From a checkpoint of a small transformer trained on Wikipedia.
Size: 19 layers, width 64, 2 heads of 32, vocabulary 2048, 1.15M parameters.
Architecture: LayerNorm before and after each block, capped logits.
Training: a variant of SOAP for these matrices, 106M tokens.
Each number is 128 + 24 x the weight over its row's rms, rounded and kept within 0 to 255. Layers, rows and columns count from 0. Numbers have three digits each. The size before them is the row's rms in percent of the matrix's.

# layer 8 attention value, 64x64, rms 0.26, rows 0-63, columns 0-31
094:153097105158142131135114135125148123071106097126153142114151132119168154101090126144120134085121
098:156112138154118120142123146188117110130092147123111162117130071130125130145105101148140123146130
106:100103143117098156098148130152141110134158148110108143124154138126136135104145161105093111093127
111:154150158138140135108143110129145140162147144139124147097127121112112071118110154136109069147097
103:153131116132136131113109155123107133114150175121150171169096155124145112139079139107113075159137
087:109143093134128055130135157137107132110120158101106133153134149165111137126121156110168113127131
093:109143109151111071121074119116086099114132115117132130134118131116166154094099081124156123093147
100:172147108114112118133135146109084123111125108152135129127114130106110152117142199100159147116186
090:172104092134152150135126100166124091105125147183126120113123151139074138131118095123083120131132
099:119154128122092153129128115168141122123110136155102135139100156163145133113157128101179124126107
091:196109114147135137128145126133124099121119167150133087144135123082153180143100137079084110094134
093:132137097156128142157119095138147161121131129150113125140109094140113087144144106111120189119114
098:171113125111129112115143134102109102123151139062117127151121121141153124156167133068189151154132
087:106068127095114080142153119087114116157150100118134107104145101142114115136141118128138124158113
091:116089136124139120138128129119138193167074121120148167112140130136144119104125158129099130119150
104:097146128155113136120123112105155147154144109131091099094095165043145112108164150118069140107136
094:125120104123162157187092114138129139131155136133118126147181115119120119127136137066088095139102
090:157089142142159147137115167089090116104102143129159127126117124120141132160133157094135085134132
091:204128159150086146131119136160137103114129126162119091157148084144139128115111135117152107132108
078:135094102104142150187139118141119127153100148103124157133121128161130150149111135126117151151151
104:147145163103118124096149136105135119104127125160170117149084135174101104127088127125081133119103
110:131162126141116060126109116121121152136141088127178138154097114163183155133130108115121088138146
097:139115151093115150089105119178130122120115127137108145132160074156101088138172108160090091088116
081:135136103139095143112146117146125112132093105187162087164118152145109117103112106110151118107118
115:180144141126117112116120124095105096116115109118128173136104120197117068127132143152151097133118
100:129110118131133106114124119109130101147130179145181170134111089169102161102127176133085139115145
089:121117123145122127130175131165112153089113156152125167107159091101146104067112130122162142136128
104:060129132166145144185161167101111155149136124147134104153126114139123117137095183169099129107130
097:161135155124089105127090110130150141161125107115123159097135149160140108153133104150060131114092
084:082130145119097192162133087129144133142153124150139100141120137107105150110128126160098131158186
115:114137173099142157099155146123156162158134089144106085161096139109094137120160145133139154110087
104:127116097109127091150075103126123074106144143121133095141157094106104112098154087128130147142157
130:129126176121111177101112127151150101109135115155160108164097171122100162140127107095164146159118
097:156139103119156129128110113148147125085142141159132143132152164087117118112106131178084205099137
093:156112121089105132160164102157139140133134153123121108136134136122146155170183119142118111173157
078:143086129134141118145112145123135142136165111153147164136157117112148130097070142106159125119093
102:123120139115118151122152097111132105123097132111141118128152142135150150105187123111113136177106
097:123115105127114131166117149139120110098134152117117117133087180123128164102166144145108110111098
110:132138121099146097089092165141149125138132123135116135107135061137131153127166171110160123107142
089:121086144126141098131140135081122142154163153103115129133192133144152130101169152069141103136110
109:105110149114139126107085131140122156135116104158196111182108165147110097111077132117158144105160
103:111142106147110164077138160146147135116131094150169132114111074085131110119104159117123118138132
094:177134150123135115121156155113094115154133132164147172137122149156131176119095071078140109107115
100:128129081123094132138150102109147153107117146124136142097122115133095146169135139119112100150150
086:147160154106108093090114175138125108142117122146116088156139110117092122126137091102096077163122
122:105146129154070126112111116150154086132136174151126131129107102140127157131128130116137108163109
117:129158094139090149138146116106105125133107169171106117126132112118105141160104093184114106128179
110:145091137108162180092121112145140106111089133107149132158151160101113121115134120178078113127135
144:142169080132154106145138136086120139121168154144130098119171130132116095129098137131126135099105
095:160135135111140165114136148124136121165191137127110156102086130104157115124104127159155154139137
091:096163129115088100106132138125137146170153128146088132136135090166183142128156132144109108129078
125:125116088112127127131132123120138110136089108131144154111100062161112118137083161154159170103161
114:131095126127138170083121158179128095143113096094164116109094165111122106148165148106134139183157
092:111141116121150134130103121088153159125120114157111128142125131128126122130089076129196119126103
096:153145111135140100095120141145149142138138136104120136150119090157089138122150115101128113056118
117:097160136120158106130104155126134152103109147159092123138114085128088098129174132120160113115127
082:170110131101122109102141127129118123118137121110170131086137110057121073092140135090090155120150
091:150173147168137145100097162115135171079137113137128153186180114144112120130101089092141141111125
091:133098108111091141108132123136120134161103109104113100079122157115171104122118176138078182113142
095:146091117120138165091119170145132096115154119107129156114129075123137107108169166153111106127154
104:115117126195122147108148122127111155143104113140156137120101113130162142146105095100142151098111
091:108102152121122132153111122154113092151118160101126114130123142120129139119152143162161127124103
098:137147121104129083160166167100098119132127136118112124105119142101081155107114140102186113122131
088:138123091121133090145126087106119134139185140116113104111144116112132123132179114119161142171134